Weights of a small GPT-style language model, trained from scratch on English Wikipedia: 16 layers, norms scaled by depth.
Each number is 128 + 32 x the weight over its row's rms, rounded and kept within 0 to 255. Layers, rows and columns count from 0. Numbers have three digits each. The size before them is the row's rms in percent of the matrix's.

# layer 9 MLP down (transposed), 256x96, rms 0.17, rows 212-255, columns 0-47
098:159153146077116058123176088159056129144181091087145106108111150137139171157131132072123190092158097098126134148111084123171118119132121121197115
098:181107117120135115103179142139119117099141095108166082167185153154117203159149111106123122168052097146131090150153135099153127120083145123152084
100:134103096120080116075111172125159148133162174102097139105110087143115134106157112173088158059171113107102080158158181099099132017144176101150156
097:126172105145127131125111230092056119145165125131132139130145124144180140145123116069108161186167120147194154136141153132096087168132106086097098
102:184153106133217061163049110113155101147117146107161140112134159123160063084079153090129146118148111149139108198151112185126157104118171104081133
104:154186148159133144134148054109119150175121122093127104067123154110126092072144115093141139122116089109072106236142077138141088128126127147147107
097:067163073121107091141094071136151156145096062128069088093126108162124118118110122092132108103072115110157114169192144104151130223155092106122112
106:162121131140160134148084108086113181068180117186105137119136174107163170161113128114189218085091156107169186107193137145097148153135145105113089
101:092114203128164148142094113175159176172084122137127133123139173164101191081117108191160087185123093110108127101157118050109090144125087136107116
099:126132099157077154149188125120202100146106107125094148023138098167159058106130140143133119144091137124091153162170155049175159090113169118098143
101:123174123180103104118107184083080106122108139130112128163084144170193090199153154155120123131105121144105084144109111186090144134100186180141138
104:189130145138122064042081131065074154176102099121100088121150093182128142115122151105085131083103132151122146127134169096187179177132152116165120
095:067089123108195140174132119123176135156139113128132120071113109105157056115136159135137155069184128146112136121148071138119115129165135157158174
101:117085128161161097173109123139133117117134166150176101127129051050124078148104145113143166089100148132130143139128137119126072150100182094153126
091:166152104106046141051133142115159091092138119160247114186157139117210177126155147090102145152146156166103160137156091142130105155089121116076187
105:118162097102180181170097100139137124100115121087165085091170158083087134151105186170104102152159179164132133156070147108113104130090140152087163
103:113134094190146137155135111108101151153103127123099180105236104048129070101138096105124131068164128126144076099150157100146123120127110121123144
098:116156129091172119130109144095133202110144134111242138179121087172112170074172176118162183150137082133134079114107118175117117127064158097082114
096:072129114101119095122166184111098157086137135147120186189176161175138080137151116121145159140127138092106125098166134129131160145122142119179157
109:127145154103147031103141123109150152126187102149125160139137160140178224139143113145099107161097155084150137127152136134101132189088131169151103
099:161156083098095135192178118139085159088132134081134139170164139104093138152141093152108151133144089104138102118171131155204074165102120092109060
094:156131120136195073071121125174113145129136147138165112116172076177051078088098098145160139178147144124116133153047105126137135075131173168150143
112:093186178060138130123107192129165123049146163167175189115143114162079176098140125161108150144118131158196084169064160103114119154085114114146121
092:137084097126164130130119106110106147108159098088070133087113150148168177036107155100116138080145133113117183134135116152102139174079188128133158
097:167145128100194098156107148150115193149124129123117134176133159140144128117117171097138149008065162153124125093127111101116203072186153097103202
093:104146116162054136171119134131111080107175087154210076133127121098119111134190081087109171135105101123133065110173118116093179136119136098130100
103:097157114128135125123130135153139159162054112147102123115100114117075129142112135110099155114132087105107032151171118147140092078131110090191130
092:112198101127141106200106108037130135131142127098082127139141105111179116072091115161150152176127138091110086096185082136120147151134117147095100
098:140194087143121161132148127094185119155051060150111137127135103126104092106185134145088121072147143122173097129082180140103108108129137152075147
104:129154127153163170105136158093141154068099127153220093078107105145141171088138190167108116191109127114185087182117186131122136148162041148108116
108:149112124208122192153158114144158107119123136120071135129120080169161071121097107181114138164098117104132143103164142130081145129156141084112113
094:122096137111179121102141173099090151175149097128178182194144140154088135128150148095053161139165148142128199095112140121127148110129112144152137
095:019144169167172095122149169148133154132128162118101043147108131157153103128139131098105130097128120138145158147081065110112163075148133132126104
097:122082120131180126129144042182102117092168153194125135119167129121137173094150177095105062099109105114175114129173127103160095089126124106096151
106:120084093106111158156113169124153203122127097134118092149106165165171074114095156076063140131123129116120105123078097126106195092184161101082150
102:140105098129142131095141083083067049155132126156181107114154108139153120188132175153155109091146154135123131127167143123185132177162173123150181
102:187133111156073100135113143098138165172095108118130147170119076159133110167144140148205127178137091115135116161102165109111141170157141124104098
102:135117167160177095135087188122130099095125153136180151130140174121134136082088144162184109069085104160156193171144159120149136164152110118162151
115:164166085106097091106124127125139156154120143146199135121142099103118122164160121159191103141149083136106061177124154160100095102222095134162134
105:188139080105129054100150146139153184130133121155086060126137154133176153087174073092087171117092141139120175122112120132149144146101106121089100
098:152142063125123172123169109190186103121151168175119107126088131147120095153174145176165135168150131131128087104050135082139134129148134144145152
103:105109120107138152105116154119100129182063117161110138133147189159117196151043162216184140125161045117155143162061155083152050179136154151098148
094:210155112126132105119136165124155094158148118145166124125179184154065146140140149149109145123169167134090135155178122179090125135102133167148160
096:136118150181140132102162110083077170124141062157136060072099127125094235103128151091109133176084113115157102133130083087166132120110145095086121
# layer 9 MLP gate, 256x96, rms 0.187, rows 213-255, columns 0-47
099:108108179117110122131176160153167062140155089164111189130101151143117099096157133136163131100116167118087137163177114142141121070101078199109122
096:141106153127114080167216156197102110103068157077093121153148153103122119124139029143111106159156141149125180127099132106120155063098107090079145
097:152146092099146159142127105050121128122135165155102137142102121133155161122108205106142164157134108022153129130127190135111156141120160143088170
103:098144112132097197138127131134113155124139135140134130107168124114133143182131110141120142147122145104083202089142115128164108171180092139103092
101:114073114108052142177113106147160138141175193110133149066127148139072074098130081100073082145134118177128106171171110112105144091118175187076071
107:149108168149159123117164158103124109147111136167142170130182156134140195171148137103177143135107100118061170102138188121121080080120124153099085
101:148153088154127137147106122153131163094066178132137162098165149109170144169126100133113168152160135146106048133135097151116037124119166146130148
103:135081083114116118107136099150141129118174132088096128129095129135198165123122069169147110104194116123129080141175122123118120115137117083111190
101:140106101122133157142182100195107110106103109098155102148075089119158150182127180095120140079091150139141109125144131124089116109105089139086133
104:211087165132125127145079097127205070155153114135148123138172123135108154127110153068151065158141124134112181127113142071128093155129146094124151
106:139098064150155146138183105155198120163138168169178134152127143113153135138135113186095129117194132066152137067078144189148128105073137096129167
089:178187096211143094104127130154094159174112157128172086132088143122147201103136133129125118136125134085127118099157131164097215162155139136141110
092:137126113078155113132104134138123131144110121125142115164132127148210135176070167118150192155141161082087147153086118143121123083097176081134145
102:162131096115107079070106132106160179119153123130106148172116178158142165111133137122088084144164129136104128176109128126196170207120143165117128
112:117083179149127110157136174150134139146199113132159143139136089129123093174137128109032128143114134119148104128171063167143100091180120161110138
108:144054172105101134148119126142119167110176127133126149083146148063086135123162104082061174094150124080132131095080076156109136098122071158075123
087:048096101137158133152100117089125155089128131119172139134117127115143117196193094123149188112075090176135139145133148122109103120178170109132053
100:032134148134136116134099099071166124158166106149188104150157128101083139154137165148078139126134137100144111141100148126122128075144149116136050
092:138116148174164100155139112097122150093118048142140130110133174076127167180154146118099092152144138128164134143078161180147104158155124106127079
102:161185130130104139136178147146130065218164086150122128132147102148139125133170075111175181093157140145110165118129126111103125122146107082132102
096:149169134091127141146126133145108090166116186119167103104160152129156126140145140152180175132107168125138164135149171136095131084084091120059169
114:102139088127117136120101127036183165080136094156089135151146150130101058114118088124060114107127164160148128124161074119162127186174110111154108
092:166130085159137118120131177108174099139143165104167077158101058106162154117149125085173097178122099117158145085113092170113146119101133094083203
098:161149123140160047082158106065136143127143095113184133116198153105136115096130134165125137125079124122095121123202153102101115098157102115087114
080:158127111083173197106163089091143146148161101151164159134101141093171098101110159149170118094153093155153147168156119131137107122112143073094151
104:173143103112092101137187137119105099141104184121180208103104129092141120103144135107151122101104115051166121115052122151047124154153163094084135
095:140111084120137125135125090105127127086152198138129127219124171178113070181124123095137151123111175083155137108156123169077117121085145135121112
104:120125136113074085135166099159167125129133066165149130156081125128131167110110134105163057190101154082116139123185114098076158155093167111131138
093:123096129118122144115156166167110083170166081078089092138165107092161125137148091115088080070144158093105148121126111162106152147115153066179158
101:118087189124085127117151122186137056126092158072146097124123162119157147177177097133079120117139121122096138132133096161160142126188133127130077
102:131129108129138164177103126165121152068203103148113157159098199151050176128081170124103097184132132122153076150140156113137085110119110099100120
097:138149147112122153113162140161131174147115152183148124141136119100186105136116161138117185127119146097133045094099085101134171116083130093130131
098:139132145167103126105203141128067114150088130167141107101167107216149165111146114136112121135167093077149114128118117148041165139086114134086135
096:100106117133106189168098116145155179121140132120145131050118184087151132144106180144105110125112173048116090138121098147065163089153119154091144
094:107085157128108102115101150101202122121124110072142124084063131119146145153173138101085108086111161147166100153104093096138088120130214103188134
099:123112084136119113138181095094109060129141127173135082119116117071132134192065120106111140136113134149151139154115158123148081134106156173092128
096:184144129116143102122172170185156116128109115158176127187098111125149159158161132178113146119151141202080076109179175139127115078112125076144106
097:111137140124157084123117092169180155107147194101134172141141094092165096173137135114143085126144131113132122185056135057126116127199115148172143
106:085171138077039143147103086180155140110136111143144073130125095112140197102092122133125156081119161110110120079136177190089130096099134143133143
105:145093104136115173177158153111104091171116122066085106123126090153151097150122095165077094151195187116160139154118120154070086082095121135128082
096:126114121060146171153189147095161149176137133151175183105159143108098169102083147127143120169185111091131159161073112085094079102152134163162154
095:124148053164150121090097088184097169107149092132172131095153123147168149138142100136194111169120126072132156139163083164138124030136131120121141
094:116158156139105137100150173170152045134128115113118123175124114067173099115112093142131080076139132125023126161144115143125139070079125175121139
# layer 9 MLP up, 256x96, rms 0.181, rows 213-255, columns 0-47
103:190082179130123075080179139069169139185156148130143164128149179171182164111146144143094089113126140118112197131122123146146128109139128099170129
102:108154113109118088108104117098171167085088092127131110132139107138125108119127157146090132192149142116161111117162053112103101164081131123199120
101:175124108116095167133129115077160131106103069149153142081121127130162168139167128100123112166112108155158137157130138092150084132112127167116149
091:128138146123103139150149116122137140077135092147151103131141199224115151124151103160144157117140084150148158140156081158152151092116083095144163
104:134071103144097185085143113121095126125109171153107171123090116108126120160033124107105163109099070141113140100137143170079175118133124186089125
104:093125132131178129189124139148131136145155141130100150124141116155101149125121135136110181137131086098130131148122215151112135175142116085163149
104:198212101132159123167100100091120114085162055110103110174140101130144163120148142074115158127147147161159078107135093096071128156105099136108142
096:101100174185129121111039087172068143102089137090117146167149119199151161128125084078086133119145059116113150139153134181190135104107166164087215
097:072078112149105147088090123115115147108207126143187109122078128168159106129092188110156085130112118134130140176093152124119092066117141158091118
106:103122055117133122139123151075117148142044162129140142128124121132099108116099163148097153091113078155158133077111101177165074159161165106131155
096:161157138068100176120138149168108065156140162141089103150080178115168142090100124145105099176175098156150064122095192076076131152115112168204120
088:141073163102106125111139151086168147132137138142151085147129113104125136137124119180175140125043119110163149158132166146134125121178060105091102
097:132149114175140136131126130135144154075078076152113153133115106061144092133101112111182131195142141135132094148181092073109082145150060140114062
099:146091126046098060094119134059167152109142112100138119161161186155163153099182142089108090195108155115175124146131143141140123160132181137104178
103:113189135075138043117157072107125148116106128105099119130113155103150117131127144171102116113162153119097146136153098078115159173202173078101135
111:201155090172107124081149146157099131165184095113113177114194122147133112130153050144159153127191104138067088147106144086137180110102147095128163
096:124082157111138153111148207105124125136118125152161142036063154061135109107102081083131106112122108129111132123069142168149125114137128121129170
096:140136115121120117110155108136116082155128161140164161163142133172101163153099122067081093166143118136126135100179108099141217170131122144206129
106:149120155100075122161138120175142192153128130155119138150125094132095122119126154148128147167156120154191128109135106149117168077153088120118136
097:160077116137131120144072116145129171083147099072104095135160136162088077116122130107141160144116123133126126088122112182125195095117125130089128
093:177171142144111183067175147112127110120122096185112129152048145040059139142126085094130141143102150134155142119136122143133097163109146099163125
108:157175118154108147127098118113124146131112123132142129131048091132142115103170104129100176116091102153042110114126126156170135131134107137119120
089:088142149101120138131086145100164126145132166107148123170117173084111088118116140160153105126166110111126112089116186133148145160157058093139105
092:145124163162089135127104142133147120164115192138158098168135116177154209119076118149175072132058109209114133084061128203067131143108167066144133
082:115085139077125052170128127135136128128120080135150142105149138174103133112115160194126139151127148172121181127112050109118116080148180151125172
105:096113064109147120130150121205160178130103082134123084109145150150128141109132189115132139145158149147105096142102137054140182117090074126136152
096:123071140070177093166106101136105154086152160129076083157134122133165069136101111175143135079148139038128103120153101145122129164150096128119118
106:129102086121110184138145159117134109161052158172106095132132162162132120169108178176165080124105180170214141100119101171137088124153163112162115
112:108141140114136194070146172174087124126185108067079108107138142113137169121139126151143131119141138141085155137109150143080211137186109055150165
105:142102091211132151076195118150141046119077151133177104092143133166184090100121108166071133134109084141126139080189101157112165106142115084130116
091:154132214060112125127117095158164158127167115065126144164108122095111128141215116125133132170148084119125161126170097123104124079107149073128156
090:171160111110085142118140178153136142167066101113109155165160113065069143117145132146133166153137147122162100143174174095155119091114170130131109
092:156162089151112076124117158104084151166116204145106172167103120139145104146165129183141126137165103184093142140202155132158128107150089142132133
104:139189114148168099092152076125117135131179060137129109097083123154134124138087180100185136080159116144081165114139093149120141066152187139124110
104:191072144111100165139172125146167056141091193096171119134137209135137097140109130136106140127112189129091135124099087147137112150148131154087143
099:112151138131115166108105186109129097057156171125190138065068175100100154095116131094074071174133182190130084110114163137093100095121163172103142
102:110136130111150129146096182171121144096086127119136174175103153138110101100122141140110108141126162172163103167223136112188106123122113073160099
106:111168101107081138173122156154117103112045104141118102142165115139116124133113130109125156123082069146076113115095117154108157124131120111127077
102:149129122146143108164101133163162153120133079127105157094116130100139161108145121125070172153111156139098138136120144144090163185119133204088182
103:143173164139131153166168135108129159064199076126168126107090115138084164148193169112164122107103121170101145119129140151150114159141114167137178
104:103105084146111121117148120157133083149103092134130155108146155086114159138120131088185126115150082070086132061094096129110088130116176130096057
098:135090156149102170103130115130019062151100175188166160112102085130108179116095156122091160137042097196138095125156133114121138141122152111135108
087:173128126136106159190142135117131126162101107119102079126174137130085115125130175114189146140122137149160151139180147105089112100105140179205142